From a checkpoint of a small transformer trained on Wikipedia: a variant of SOAP for these matrices.
Each number is 128 + 24 x the weight over its row's rms, rounded and kept within 0 to 255. Layers, rows and columns count from 0. The size above them is the row's rms in percent of the matrix's.

# layer 5 attention query, 320x320, rms 0.113, rows 49-63, columns 160-239
size [ 95 102  95  87  93  93 100  94  98  92  96  92  97  95  97]
[[130 168 123 108 147 120  93 124 124 129 194 141 139 190 163 132 150 146  81 158 180 160 149 104  94 131 113 143 152  87 154 124 116 145 103 141 126 137 143 101 130 129 137 170 120 138  99  77 124 111  73 106 118 144 135 181 123 151 104 114 122 121 140 111 124 129 119 119 153 121 165 122 112 158 110 120 123 118 115 132]
 [135 134 160  84 142 114 137  98 115 100 138 110 142 146 148 117 102 161 148 159 123 145 129 112 127 103 156 110 159 158 164  99  98 145 109 169 158 121 114 122 112 151  66 113 145 112 139 135 144 175 154 114 126 125 120 164 149 115 144 136 140 158 107 142 142 107 111 162  94 125 117  97 101  91 117 143 119 106 138 162]
 [132 187  99 160 126 128 105 138 124 134 130 142  66 126 129 147 168 111  95 119 102 120 166 131  97 162 124 163 135 127 128 110 133 121 118 124 121 103 162 156 110 133 114 100  77 114 111  89 109 171 133 137 136 151  95 127 136 146 139  63 100 154 106 169 115 173 127 128 154 168  96 138 119 125  97  97 140 159 110 102]
 [104 122 177  75 154 136 173 157 126 140 123 144 133 123 138 145 157 119  89 152 133 105 165 126 109 108 160 134 123 123 112 166 128 124 112 134 103  96 141 114 155 135 120 132 103 116 133 109 111 106 143 139 156 139 114 198 130 141 156 172 114  64 110 166 120 146 120 126  88  90 143 142 180 136  97 154 144 127 123 122]
 [121 146 124 156 131 115 133 106 129 111 109 121 112  98 148  99 158 146 174 108 141 108 151 174 106 152 139 174  80 168 112 152 150 116 106 107 141 141 133 146 129  94 134 112 122  90 120 134 126 117 154 111 139 124 153 132  61 144 121 107 118 134 122 107 129 116  98 120 131 131 148 131 161 157 142 106 145 123 128 128]
 [139 163 131 131 138  90 103 151 144 136 106 124 104 130 121 119 105  59 148 110 118 170  99 127 115  85 103 120 129 123 138 138 155 116 129 185 111 114 150 110 121 132 121 142 107 104 115 146 141 135 144 103 123  98 140 167 127  91 107  93 116  94 165 141 127  96 124 108 130 110 188 123 114 102  88 151 102 104 142  80]
 [100 170 155 132 124 166 154 123 139 110 117 108 129  83 143 159 142 123 168 123 121 121 102 155 144  97 147 134 119 123 164 102 180 127 114  74 147 141  91 150 157 107 131 125 159 110 140  94 163 128 145  87 131 175 151  95 135 115 143 133 148 116  74 147  73 123 120 107 117 154 132 163 103 107 122 160 125 104 162 129]
 [139 150 160 137 125 127 127 145 145 152 111 148 170 145 184 135  89 192 132 153 159 108  95 119 140  79 174 105 119 127 137 132  86 144 157 112 167 133 120  87  93  95 106 162 167 130 160 128 141 148 135 156 125 136  95 143 128 117 116 129 101 143 151 109 144 120 113 100 127 116 136  85 167  98 123 143 129 137 131 141]
 [ 80 153 143 161 124  98 145 136 105 115  94 153 122 118 116 122 109 131 141 142 140 130 177  63 105 143 108 108 134 151 100 122 112 104 123  85 143 108 136 132  98 113 129 108 146 123 129 129 118 111 113 122 120 136 123 149  80 137 120 178 131 116 135 108 124  91 158  97 149 131 172 134 105  89 143 111 136 132 193 110]
 [148 152  91 148 100 142 126 111 153 105  82 102 121 157 156 112 221 112 143  87 143 113 150 151 130 142 144 131  79 122 122 150 161 135 129 100 142 145 139 146 109 103 149 115 116 165 121 115 159 137 136 129 117 129 126 108 113 133 149 177 130 113 108 143  64 157 109 109 149 126 169 111 109 127 114 133 132 130 118 123]
 [153 136 150 122  73 117  97 136 106 135 146 113 133 139 128 141  88 138  82 144 126 119 115 103 120 123 129 105  99 111 136 147 121 107 157  98  85  70 136 164 134 123 122 133 131 150 134 108  77 122 139 141 138 168 104 115 133 127 146 163 107 128 124 123 110 131 158 106 118  93 196 122 105 156 165 120 139 117 114 137]
 [148 150 156 137 173 184 119 133 156 118 126 142 135 162 136 132 181 120 107 102  99 117 152 137 124  87 128 108 198 161 138 148 119 133 144  88 157 120 171  67 113 169 114 131  79 128 137 138 134 114 171  81 109 102 132  96 150  94 159 150 139 107 120 178 115 151 120 119 125 123 136 115 102 147 152 128 145 165 125 126]
 [134 151  90 131 107 122 133 147 101 171 128 143 125 117 145 129 141 123 108 116 142 121 115 143 116 106  99 119 159 149 151 112 123 125  96 114 142 144 137 120  99 125 129 121 180 136 102  82 112 112 131 111 136 135 133 104 148 134 114  92 136 127 130 118 108 129 132 176 165 130 139 111 100 121 125 140 119 112  73 133]
 [143 156 114 152  85 160 167 129  95 159 121 119  82 109  93  95 157 120 169 120 117 144 115 115 170 108 134 111 130 183 127 142 112 160 110 147 120 148 105 161 157 115 110 149 120 124 168 147 108 179 116 144 130 186 129 119 153 102 151 164 152 121 116 143 151 140 166  91 175 130 110 126 101 153 130 115 115 138 162  90]
 [110  98 115 141  83 125 161  86 111 123 157 120 108 117 147  90 157 122 138  80 139 118 154 134  98 119 163  94 120 141 115 161 141 117  92 120 168 144  98 172 129 161 113 131 155 104 100 178 128 101 141 125 126 130 119 159 157 174 105 130 111 145 114 166 103  89 102  95 109 155 168 151  98 112 138 133 118 139 128 115]]
# layer 5 attention key, 320x320, rms 0.106, rows 49-63, columns 160-239
size [ 91  95  95  90  92  96 101  94  95  91 101  93  90  96  99]
[[143 168 146 116 151 142 114 115 141 103 105 127 149 139 115 126  99 134 138 123 105 142 112 147 111 140 136 129 115 118 128 109 135 101 121 107 136 128 125 126 130 149 138 106 121  99 161  99 131 128 116 143 130 111 121 102 122 127 146  99 146 138 140 107 134 145 132 135 132 173 129 113  81 124 132  89 131 137 128 171]
 [ 94 125 125  94 126 150 142 153 161 142 156 112 158 121 139 124 153 108  91  98 126 144 126  70  87 139 157 135 115 109 144 130 119 176 143 110 106 124 118 129 131 102 133 133 124  94 133 105 107 146 148 126 123 136 118 167 126 135  85 111 115 105 146 172 142 125 141 174 123 137 122 127  82  81 112 146 138 165 132 112]
 [120 130 148 140 124 121 107 112 107  96 126 133 140 112 131 103 132 157 113 117  99 129  91 157 149 130 106 131 147 118 141 146 159 155 117  97  86  99 151 153 117 191 133 157 140 111 117 121 137 128 125 157 172 158  93 169 107 171 107 124 114 135 101 129 120 180  94 123 136  78 116 120 109 127 155 112 153 120 121 159]
 [145 141 102 138 148 127 105  74 132 112 113 135 157 117 125 183 207 124 111 113 117 118 142 141 128  93 119 149 149 134 142 124 160 124  82 126 107 137 116 104 176 134 119 175 115  96  93 136 110 124  98 174 160 143 108 157 117 129 132 122 109 177 129 122 138 164 114 113 107 149 122 156 147 119 126  82 140 127 152 161]
 [ 79 129  94 138 142 158  97 175 122 123 130 106  81 112 136 108 115 124 130 148 130 100 130 121 122 162 141 109 109 113 120 129  76 117 138 156 121 100 129 130 107 147 114 148  80 126 104 137 122 161 145 154 117 178 138 129 153  80 100 151 108 117 132 136 145 132  93 105 130 136 152 135 138  94 137 121 165 110 105 111]
 [109 158 122  92 126 121  87 128 152 180 106 109 132 139 104 124 127  98 124 153 118 125 145 102 136 105 159 160 137 108 121 150 145 119 124 153 138 129 117 177 136 144 129 116  75 161 148 107 127 114  40 103 137 155 103 153 149 130 123 116 139 128 124 138 114  92 111 108 152 140 188  99 165 130 122 142 136  88 146 119]
 [130 164 118 166 130 140 168 117  94 103 202 116 126  95 137 147 195 127 120 130 118 138 158 148 142 100 170  92 108 129 110 126 118 140  91 143 171 114 110 108 117  96 157  80 176 128 155 101 178 129 152 117 142 200 148 142 136 115 134 123  91 141 133 146 135 114 101 144 113 165 126 131 109  93 149 143  94 118  95 120]
 [149 131 177  98 143 148 122 116 146 143 149 110 163  90 127 119 118 165  83 136 132 143 138  86  95 157 130 124 137 163  79 118  90 128 141 117 106 148 139  83 140 103 169 180 135 124 150  98 165 126 122 117 105 128 132 122 126 104 136 141 126 116 147 137 155 111 130 129  93 152 136 111 127 139 119  84 111 125 110 123]
 [162 121 133 167 123 123 146 161 161 135 115 198 136 143 129 108 109 179 111 113 141 116 102  93 131 148 133 160 146 138  88 145 105 127 115 163 125 120 138 148 126 141 110 162 140 128 140 108  93 137 117  97 169 156 119 145 147  94 132 150 112  99 136 131 125 125 109 166 108 143 106 129 129 131 118 130 125 163 148 106]
 [150 114 112 130  92 136 117 106 135 154 143 163 159 114 167  92 100 147 120 143 127  97 131  92 135 143 168  97 122 174 120 179 150 150 137 114 155 100 145 110 121 156 137 156 110 130 155 134 134 141 147  70 116 102 102 100 182 109  84 115 128 125 142 151 136 100 152  89 132 166 168 167 144 116 141 136 123 148 147 120]
 [121 142 168 135 114  96 138 128 144 133  94 131 121 127 108 114 141 134 123 124 121 144 119 131 142 118 113 131 135 134 147 149  93  87 119 128  87  97 119 148 107 134 155 157 130 157 149 140 113 152 153  97 123  99 169 149 111 138 108 157 134 129  96 139  98 139 146 113 103 126 146  92 123 152 141 161  90 165 126 161]
 [152 173 101  70 120 155 151 167 157 142 185  84 153 150 137 129 139 132 134 106  96 105 164 137 141 113 147 132  96 156  97 157 158 155 152 130 126 132 130 112 139 136 165  85 129 151 184 130 119 192 112 145 156 107 141 134 129 151 143 135 110 138 117 135 100  98 142 142 138 138 108  82 101 151 159 179  96  80 132 102]
 [125 144 117 164 100  99 156 163  91 132 129 128 127 124 135  65  90 161 110 130 142 100 131 117 132 110 134 134 159 151 128 127 141 143 104 117 131 138 131 150 124 132 138 113 160 136 103 121 106 138 122 111 107 117  76 149 106 181 133 104 101  83 145 131  84 167  98 111 131 108 135  99 115 148 125 125 147 106  85 154]
 [143 122 148  98 117 163 140 135 120 132 122 128 137  93 130 127 159 100 105 118 124 130 108 195 126 121 195 125 113 176 110  88 154 112 149 120 153 135 108 116 125 110  91 121 122 100 153 147 146 170 107 102 158 122 142 119 103  99 127 129 145 130 102  98 116 144  87 132 154 148 116 223 101 124 134 141  75 143 139  99]
 [109 141  88 115 119 163 161 125 107 110  88 111 129 140 120 127 137 114 115 109 161  73 140 106 137 148 183 133 111 150 180  36 113 122 139  62 125  98 111 147 128 132 101 100 130 124 125 198 112 122 107 192 113 150 158 120 159 123 112  95  99 142 120 130 156 113  88 159 129 118 151 136 123  92 147 127 102 138 117 124]]
# layer 5 attention value, 320x320, rms 0.0912, rows 0-27, columns 160-239
size [ 99 100 107 103 108 106 107 103 104 100  99 100  99  97 105  94  98 103 104 108 103 104  98 107 100 103 106 103]
[[163 108 155  90 127 109  88 153 112 132 147 145  98 106 120 122  84 105 149 124 107 146 143 108 161 137 106 106 143 157 139 142  95 134 122 138 160 124 126 121 150 142  94 135 110 102 134  64 133 150  88 149 174 140 140  92 128 108 144 147 153 112 133 131 107  93 134 142 134 104 115 158  96 112 139 164 121 153 161 138]
 [119 149 162 129 147 142 100 128 137 136 102 134 165 119 131 103 138 168 130  88 111 127 139 153 121 132 162 118 107 122 108 105  80 125  96  99 115 158 135 139 137 130 191 150 102 177 130 159 124 134 128 149 126 108  64 141 133  88 140 151 157  56 124 149 180 159 121 127 118  88 162 128 137 127 116 119 114  87 130 111]
 [174  95 146 109  92 168 104 151 152 139 108 127 135  55 115 127 121 118 151 105 103 131 129 139 122 105 124 122  93 107 125 156 149 102 157 109 110 148 143 149 160 146 117 164 145 101 121 144 101 164 123 149 104 162 105 123 153 120 146 150 166 143 146 106 148 173 103 137 124 101 137 102  84 113 132 133 107 107 137 144]
 [166 126 104 144 130 112 143 127 133 165 132  75 119 147 114 100 128 108 120  82 147 141 120 144 112 125 121 127 165 148 142 178 148 111 111 132  96  97 133 130 144 154 139 129 104 149 116 156 124 122  99 117 119 145 153 142 156 113 102 134 103 115 132 113 126 102 148 122 162 156  96 114 121 117 136 166 171 133 118 151]
 [154 128 148 114 176 105 139 115 108 105 137 129  90 141 122 128 120 147 121 144 165 151 172 129  82 111 155 123 138 145 137 123 120 168 112 126 169 166 145 122 117 152 120 117 150 124 126 147 126 104 139 137 160  79 104 137 107 133 104 133  90 116 178 162 132 139 145 159 137 161 120 104 113 140 133 117 113 180 119 119]
 [148 142 104  83 154 162 111 120 138 140 132 145  85  99 170  91 109 103 146 159 166 137 147 167 106  89  91 156 143 102  93 185 130 105 116 139 126 116 117 125 116  97 154 115 132 115 120 185 120 123 101 141 136 138 187 132 142 148 119 113 172 121 112  81 112 129 161 118 146 111 172 145 134 122 132 144 146 132 128 127]
 [141 179 127 142 138  83 163  89 141 113  85 135 124 146 141 119 153 126 158 116 181 152 128 138  92 104 153 132 112  94  84 153 135 150  79  66 172 129 156 121 106 146 144 148 141 121 105 123 138 101 109 121 113 123 139 141 138 145 117 129 188  87 144 158 170 166 121 168 167 167 136 149 107 124 143 135 145 132 174 147]
 [176 121  91 107 123 100 113  72  88 105 126 118 151 122 109 114 122 173 153 131 157 129  97 148 135 160 151 116 171  76  87 115 154 102  72 128 121 100 142 134 124 145 144 122  96 111 119 100 124 116  78 130 136 132 154 132 138 136  86 123 138 105 110 125 147 117 112 110 127 130 130 124 176 135 146 111 110 138 156 129]
 [100 128 138 143 116 129 137 133 174 133  99 130 153 131 118  86 132 155 126 113 190 178 130 138 137 134  88 112 117 128 153 124 144 138 120 147 127 143 131 142  92 138 101 103 128 117 122 158 113 157 134 110 127 140  98 134 111 105 183 122 128 128  94  97  96 137 147 151 119 111 114 139 103 101 136 119 112 186 137 134]
 [168 108 119 144 147 133 129 116  90 128 136  93 116 112 131 142  99 106 122 118 136 133  75 135 128 141 132 119 146 110 164 132 132  86 116 152 121 126  94 140 106  87 108  96 124 156  95 182  87 115 138 111  85 173 154 144 165  32 137 153 154 168 154 149  93 125 172 148 140 122 122 113 143 156 136 110 108 167 129 146]
 [124  82 132 126 115  90  87 114 123 103 131 106 183 112  93 158 108 143 144 128 157 156 120 126 125 125  82  91 126  98 109 149  97 135 159 165  87 158 113  86 155 153  93 118 162 115 149  85 134 107 106 124 119 113 123 108 103 150 151 109 110  77 140 156 111 127 141 126 164 193 137 135  95  99 153 100 134 108 103 105]
 [132 113 116 101 138 167 115 142 131 112 104 114  92 146 140 123  96 135 152 106 104 144 117 111 133 173 154 121 128 176 115 126 180 121 122 117 108 102 161 129 142 130 130  95  97 126 113 161 130 102 109 108 133 147 118  97 146 146 130 154 147 126 111 125 159 128 121 184 119 115 147  97 187 141  98 112  87 121 107 152]
 [155 125 139 165 101 128 153 154 128 130 136 185 140  76 134 118 165 121 122 114  85 126 136  77 143 129 105 125 125  97 135 109 137 147 126  92 136 134 124 125 104 132 113 132 115 122 153 124 133 144 207 168 117 141 151 143 147 153 146 174 134 141  89  82 112 125 144 119 134 126 120 169 171  92 160 134 107  92 142 123]
 [147 138 133 125 102 111  78 156 134 148 151 119 167 140 149  87 146 127 140 102 149 131 154 149 122 144 154  82 133 127 109 134  89 130 159 106 111  96 133 108 106 112 112  76 144 149 120 148 162 154 131  97 158 120  86  62 155 146 169 131 147 136 149 148 127  98 143 123 119 132 153 105 181 125 133 130 137 116 121 122]
 [136 121 177 134 135 133 178 113 190 134 117 125  99 143 132 127 157 139 125  89 140 112 176 154 141 163 170  74 127 128 142 155 100  77 100 133 150 125 134 132 146 133 145 135 131 113 127 107 136 117 166 111 130  90 125 135 184 156 129 131 118 129 111 105 142 125 148 119 138 139 179  80 137  94 140 155 175 126 142 136]
 [131 205 115 100 130 111 152  88 129 141 163  83 127 158 112 108 125 119 131 124 121 144  81 124 133 112  88  95 114 131 137 122 110 152 154 115 108 130 151 158 138 119 135 110 140 148 135 178 133 129 106 121 146 124 112 146 131 111 125 154 118 121 134 102  97 112 120 143 113 139 135 149  77 176 112 138 159 118  94 113]
 [122  94 138 156 111 129 118 138 137 163 145  79 148 111  90 148 144 115 152 143 121 173  71 152 121 159 116 137 135 132 118 112 140 145  99 138 150 163 117  76 132 124 112 102 112 123 127 134 170 159 147 137 164 152 136 111 104 103 130 172 146 132 131 116 132 104 175 166 152 108 123 120 140 129 102 107 102 127 114 182]
 [ 88 138 125 123 110 128  92 112 150 144 146  99 165 143 155 120 132 130 129 131 103 145 107 139 135 166 122 105 100 150 139 149 113 124  69 160 126 175 131 129 122 118 125 101 117  68 150 124 128 140 131  99 140 123 120 137 150 119 142 119 130 124 136 138 143  83 164 126 129 118 188  96 112 131 145 132 141 144 105 103]
 [152 134 179 115 125 111 163 138 120 146  79 123  92 121 144 164 119 103 144  88 192 151 103 125 134 131 151 119 123 155 175 172 147 158 138 146 113 107 119 145 140 106  75 143 125 147 167 170 161 156  88 119 167 107 150 154 154  78 112 147 145 142 127 123 143  97 137 151 159 141 165 186 129 127 132 172 112 115 133 124]
 [ 89 119 111 102 106  75 123 107  99  86 102  55 166  81 127 119 146 101  92 100 159 117 112 106 113 144 130 101 137 145  96 119 137 154 124 119 164 130 135 170 144 175 129 116  83 150 102 115 154 153 118 117 153 103 176 142 134 116 134 166 111 124 149 132 118 101 154 142 125 119 158  99 136 107 155 116 140 143  91 141]
 [121  92  98 137 159 105 128 127 122 110 107 121  87 106 118 103 131 135 126 173  87 115 105 131 119 149 133 152 138 148 130 101 142 120 119 121 113 119 113 107 104 119 158 160  96 173 129  96 160 155 102 116 108 159 183 153 115 109 148 121 143 175 132  77 152 140 128  80 131 100 130 119 185 150 111 112 135 142 175 141]
 [128 114  95 150 145 151  58  87 140  82 146 149 128 161 121 165  96 108 163 149 105 125 102 135 122 151 152 134 101 157 120 114 116 134 155 163 131  98 115 103 123  85 167 143 197 106 174 101  99 101 142 161 125 159 101 122 132  79 148 130 165 118 123 132 126  91 172 121 137 101 137 134 118 146 105 139 100 101 129 128]
 [127 126 133  85 117 126 109 107 140 102 158 120 151 147 138 160 127 102  98 158 103  74  94 138 150 161 114 112 118 163 150  96 129  68  89 154 126 134 167 145 162 135 115 134 101 122 141 127 133 128 129 155 112 118 120 154 104 101 157 100 126 125 122 132 107 108 128 208 149 151 176 125 103 123 156 114 135 122  90 114]
 [152 137 144 112 159 119 111 153 143 111 123 171 132 162 177  88 115 123 140 126 143 185 140 149 105 145 117 144 167 177 115 178 108 131 110 154 102 149 156 129 132 157 139 113  94 125 146 134 107 107 122 141 110 129  69  93  63 176 143 158  87 126 134 116 133 114 153 110 121 121  93 115 142 136 123 102 110  82  97 111]
 [112 153 136 165  91 135 133 148 140 119 139 114 131 119 119 110 105 117 111  80 169  99 120 156 162 144 138 148 142 131 123 141  70 131 155 124 124 124 127  97 154 153 135 103 120 111 139 159 165  60  99 142 119 159 167 138 120 130 122 168 128 126 138 201 140 130 133 130 118 161  72 157 136 146 102 123 158 155 118 152]
 [112 134 128 118 139 106 123 136 118 141 161 105  98 124 157 129 146 139 126 106 143 135 144 144 125 115 126 135 125  96  98 128 140 121 108 133 106 163 114 112 133 119 135 136 156 162 132 126 151 109 180 103 137 120 165 157 111 131 150 127 161 138 104 123  69 100 113 119 151 142 136 140 153 118 135 109 138 115 164 167]
 [115 102 152 120  68 157 146 138 158 154 128 109 137 131 179  85 115 146 164 110 165 125 136 128 107 125 107 137 128 162 113  93  96 143 108 124 147 170 118  96 109  91 138 158 152 119 137 127 113 125 132 127 133  86  98 127 167 174 128  80 147 142 122 184 164 173 155 155 139 127 149 145 122 116 135 149 151 134 159 101]
 [127 136  78 119 126 136 126 148 129 136 139 136 143 161 147 166 130 101 133  88 149 110 131  89 143 127 118 138 106 146 150 130  64 137 155 152 145 133 128 116  98 115 166 161 150 101 131 124 117 137 160 160 160 108 161 136 133 150 139  98 127 134 128 106  98 157 173 148  74 133 136 126 146 142 135 163 133 115 143 121]]
# layer 5 attention output (transposed), 320x320, rms 0.0795, rows 0-26, columns 160-239
size [102 103 108 104 107 105 110 105 103 100  98  96 103 100 100  98  94 107 108 105 105 101  96 112  97 105 106]
[[152 124 181 129 152 136 123 153 127 106 137 117 124 117  82 204 134 145 135 132 154 149 127 129  86 151 154 150 133 151 158 131 139 112 131 136 129  94 173 107 104 100  89 126 134  86 136  93 129 177 114 157 126 129 152 132 110 158 120 102  97 139  83 146 151 140 127 128 148 146 126 165 135 182 162 130 109 156 111  89]
 [128 140 141  96 121 133 161 118 105  86 136 138 140 145 140 120 113 135 133 139 171 111 138 129 115 106 160 124  65 136 101 146 117 141 112 127 148 160 160 127 138 122 166 135 108 121 118 108 139 153 150 169 139 142  83 178 116 144 148  95 107 119  62 182 161 124  98 134 154 103 136  65 137 139  91 116 114 108 121 101]
 [123 104 165 142 140 105 136  98 132 145  95 116 137 129 101 154 152 124 127 148 109 133  82 106 145  89 162  84 119 145 148 160 100 136 111 124 133 160 126 129 125  78 125 124 127 123  89 144 157 156 120 104 103 121 140 121 100  77 134 105 106 111 157 126 100 144 127 175 121 104 143 117 128 195 108 169 103 118 150 131]
 [128 114 131 132  99  94  77 182 136 160 111 106 129 118 157  90  97 167 137  87 109 144  87  69 132 147 124 119 178 139 130 105 120 183 121 122 131  75 151 114 137 123  99 121 109 120  86 132 131  74  96 164 124 128 131 155 142 192 125  87 133 125 156  78  98 149 110 110 143 157 117 127 126 113 149 101 103 122 152 152]
 [152 159 191 108  84  82 119 132 187 173  94 157 136 153 125 118 115 159 135 102 137 118 170 111 117 114 144 121 114 103 114 115 119 109  87 148 136 115 150 109 125 129 106 135 106 123 130 129 144 156  98 134 206  99 118 133 163 142 141 124 123 129 137 142 183 116 117 108 184 153 115 106 131 137 132 109 139 156 130 121]
 [132 127 129 115 105 108 107  83 119 143 108 143 135 129 146 152 100 149 160 126 167 109 140 112 149  94 124 116 116 141 100 148 149 149 119 106  80 117 135 126 139 102 125 126 162 144 120 106  82 115 145 127 114 143 121  96 125 143 118  95 193 117 109 107 165 133 130 115 121 124 108 154 116 127  90 134 117 163 168 137]
 [131  86 111 141 103 140 115  90 133  68 156 155  93  87 160 153 128 169 116 140  97 105 158 126 138  99 140 118  88 155 125 138 139 142 160 113  96 129  99  70 139 139 129 128 116 160 172 122 134 109 142 146 139 139 148 113 118 158 166 106 151 147 146 128 174 142 119 121 132 153 114 122  95 110 135 146 158 140 142 150]
 [116 120 137  80 153 146 135 110  77  97 160 114 130  80 122 156 106 132 135 125 143 140 180 138 148 108 148  92 141  78 125  94 142 143 134 117 135 121 128 124 163 127 113 123 157 144 115 123 158 111 120 113 147 159 130 136 159 123 114 101 144 120 132 114 144  97 111 115 125  94 115 135  68  94 108 160 112 130 127 178]
 [114 112 115 121 123 119 132 140 109 125 147 135  87 158 147 133 109 151 146 184  70 155 112 102 126 136 134 118 128 119  76 134 130 103 122 151 128 125 134 154 113 169 119 136 147 143 125 115 121  86 118 119 138  70 124 178 118 140  96 116 134 153  98 121 147 110 155 154  89 162 150  94  96 110 124 121 132 135 163 161]
 [157 109 152 118 114 142 117 117 142  78 141 108 114 106 133 129 111 122 129 143 102 160 136  95 127 112 129 110 134 162 159 121  91 107 130 139 103 120 123 141 160  94 109 102 165 136 136 105 111 108 129 119  79 119 128 114 152 114 137  99 162 119 129 139 118 131  94 143 135 148 124 165 154 101 119  76 122 114 151 153]
 [123 108 186 120  85 104 143 129 138 148 113 133 175 113 193 127 137 125 170 168 131 117 173 161 153 139 127 137 115 158 114 121 146 136 116 147 133 106 137 148 109 114 135 111 156 123 149 113 131 117 134 118 146 109 178 133  94 109 136 131 137 157 158 128 154 149 154 154 188 165 118 108  97 109 106  85  79 128 130 126]
 [129 130 136 138 135 152 158 135 129 169 143  95 134  89 147 122  98 134 136 139 120 152 111  91 160 147 148 111 124 139 125 138 118 121 138 131 120 141 130 115 145 135 112 167 148 143 108 147  94 115 146 120 137 119 118 101 163  39 133 108 115 134 134 119  80 129 132 129 132  91 154 110 156 162 118  90 150 137 108 128]
 [135 128 106 101 140 130 118 115 140 146  80 148 126 138  87 124 114 126 189 120  99 145  96 128 146 166 138 102 129 141 164 156 141 127 140 133 119 113  90 151 137 165 115 111 158 166  86 109 107 147 142 134 112 141 119 140 113 147 136 147 106 123 127 125 157 139 117 132 134 116  96 122 130 110 102 144 115 153 120  94]
 [122 134  95 135 100 127 107 132 158 121 133  94 157 132 149 132 148 165 104 142 151 111 131 120 111 105 121 131 133 124 109  83  76 174 105 161 110 144 149 100  90 161 114 124 151  90 111 128 131 135 166 137 117 128 119 112  98 117 119 166 142 116 104 120 131 114 129 142 105  98 138 123 184 124  82 118 117 149 112 122]
 [154  91 119 152 180 130 159 161 141 130 117 134 114 143 139 106 122 161 149 155 132  90 166 143 125 159 149 137 161 116 172 123 134  98 112  97 134 144 129 125 160 126  95 123  97 112 126 158  90 161 145 184 109 161  75 103 104 145 112  84  78 124 151 158 151 116 160 127 114 148  93 118 135 125 107 108 132 137 135 138]
 [138 141 121 118 101 140 137  99 171 138 133 183 108 102 133 104 175 102 118 148  98 116 152 107 139 121 137 103 116 138 117 134 127 152 103 134 131 134 109 153 113 155 121 129 114 136 122 165 128 129 110 145 106 111 151 130 169 182 118 168 158 111 110 171 115  98 136 165 145  96 175 109 122 134 149 128 106 115 128 126]
 [ 91 125 131 122 133 124 117 163 159 162 162 161 161  98 115 172 118 160 121 118 151 162  84 117 151 139 113 133 112 158 181 163 127 147  92 103 103 114 207 156 155 123 115 138 135 142 178 127 136 131 141 109 121  94 118 135 129 111 149 163 138 123  98 154 125 118 108 122 128 123  86 151 111 145 110 132 119  78 170 124]
 [136 107 141 142 134 132 173 114 124 139 159 164 151 146 146  29 117 114 113 127 142 137 132 103 128 104 121 154 135 182 119 126 132 161 116 128 140 136 151 137 129 125 118 161 104 133 124  84 124 133 146 124 138  77  95 144 139 145 106 138 142  56 119  99 139 149 130 118 186 152 136 133  97 113 150  54 128 141 146 128]
 [147 114 128 111  94 159 119 135 128 128 131 142 107 163 154 141 150 152 139 109 132 126  98 123 116 122 151 104 115 154 137 168 147 137  86 105 144  95 101 135 139 110 125 154 129 132 134 144  93 120  94 110 107 135 164 156 153 153  94 169 125 103  98 154 112 146 128 107 156 115 147  91 115 149 163 123 126 132  96 130]
 [112  98 142 134 100  97 147 132 139 104 129  97 113  92 122 145 130 138 157 127 122 131 175  94 114 150 139 114 140 119 185 128 138 117 150 129  73 110 116 172 127 145 110 129 135 138 133 167 156  86 110 115 102 101 149 147 127 174 114 123 128 121 167 109 132 116 174 132 125 121 120 150  98 139 151 128 140 157 141 114]
 [ 93 113 113 120 122 137 118 153 141 144 178 138  69 123 153  89 126 131  83 130 114 127 101 163 114 128 136 145 114 123 140 157 123 110 173 133 114 119 107 106 138 129 143 134 115 148 192 144 113  63 136  93  95  96 135 106 106 125 102 142 138 140 145 102  84 151 146 150  67 111 138 124 146  96 128 107  92  90 104 149]
 [124 111 124 136 166 137 138 135 146 129 126 136 117 105  95 119 205  84 128 150 137 142 120 121 121  91 150 100 138 134 120 115 169 109 125 144 127 137 103  91  63  93 101  98 159 123 190  87 126  96 131  70 152 115 147 129 153 129 109 128 140 139 153 114  85 149 130 130 154 107 114 107 132 109 179 103  85 140 111 164]
 [119 127 113 123 118  96  99 109 106  91 157 159 147 111  97 161 118  74 137 147 124 152 167  91 162 147 128 128 131 109 139 120  83 156 168 122 133 147 156 154 150 109 193 136 155 113 116 155  81 130  70 105 112 144 143 117 120  98 103 176 145  99 117 139 118 137 108  83 152 112 156  90 159 136 118  98 135 122 136 153]
 [168 131 152 127 151 134 137 108 148 138 124 135 121 157 124 145 128 130 136 130 141 146 121 154 113 129 136 125 103 145  91  76 136 135 112 123  95 146 140 124 138 149 105 113 110 152 111  93 138 136 130 126 147 143 132 136 133 112 131 117 111 102  85 106 158 152 133 122 137 129 133  99 126 123 131 110 147 129 148 131]
 [135 164 174 110  96  76 153 105 150 110 146  68 104 126 139 130 154 167 113 123 116 136 140 128 117 153  95 128 152 112 137 109 120  95 134 156 100 113 146 138 118 139 127 118 164 172 129 164 120 128 102 143 160 146 115 143 148 145 132 137 122 134 121 135 132 129 117 132 157 120 107 140 150 128  91 137 178 104  90 134]
 [112 154 111 120 111 112  93 141 112 142 127 167  77 120 124 123 118 143 103 150 141 137 159 119 136 113 104 177  56 170 118 148 141 101 155 120 158 124 129 131 109 154 170 126 119 160 138 111 135  87 113 167 164 184 115 170 152 130  95 116 160 122 124 111 139 146 115 141 141 123 144 154 134 105 113 154 135 158  97 121]
 [141 156 120  59 114 158 124 110 140 130 106 141 154 138 102  90 150 138 147 155 124 104 135 115 127 133 154 122 115 134 134 109 134 141 101 136 137 121 153 139  93 160 103 114 127 154 134  98 150 110 149 123 122 121 125 119 151 153  98 140  90 105 119 149 165 154 113 119 130 162 122  79 152 127 135  97 116 148 134 135]]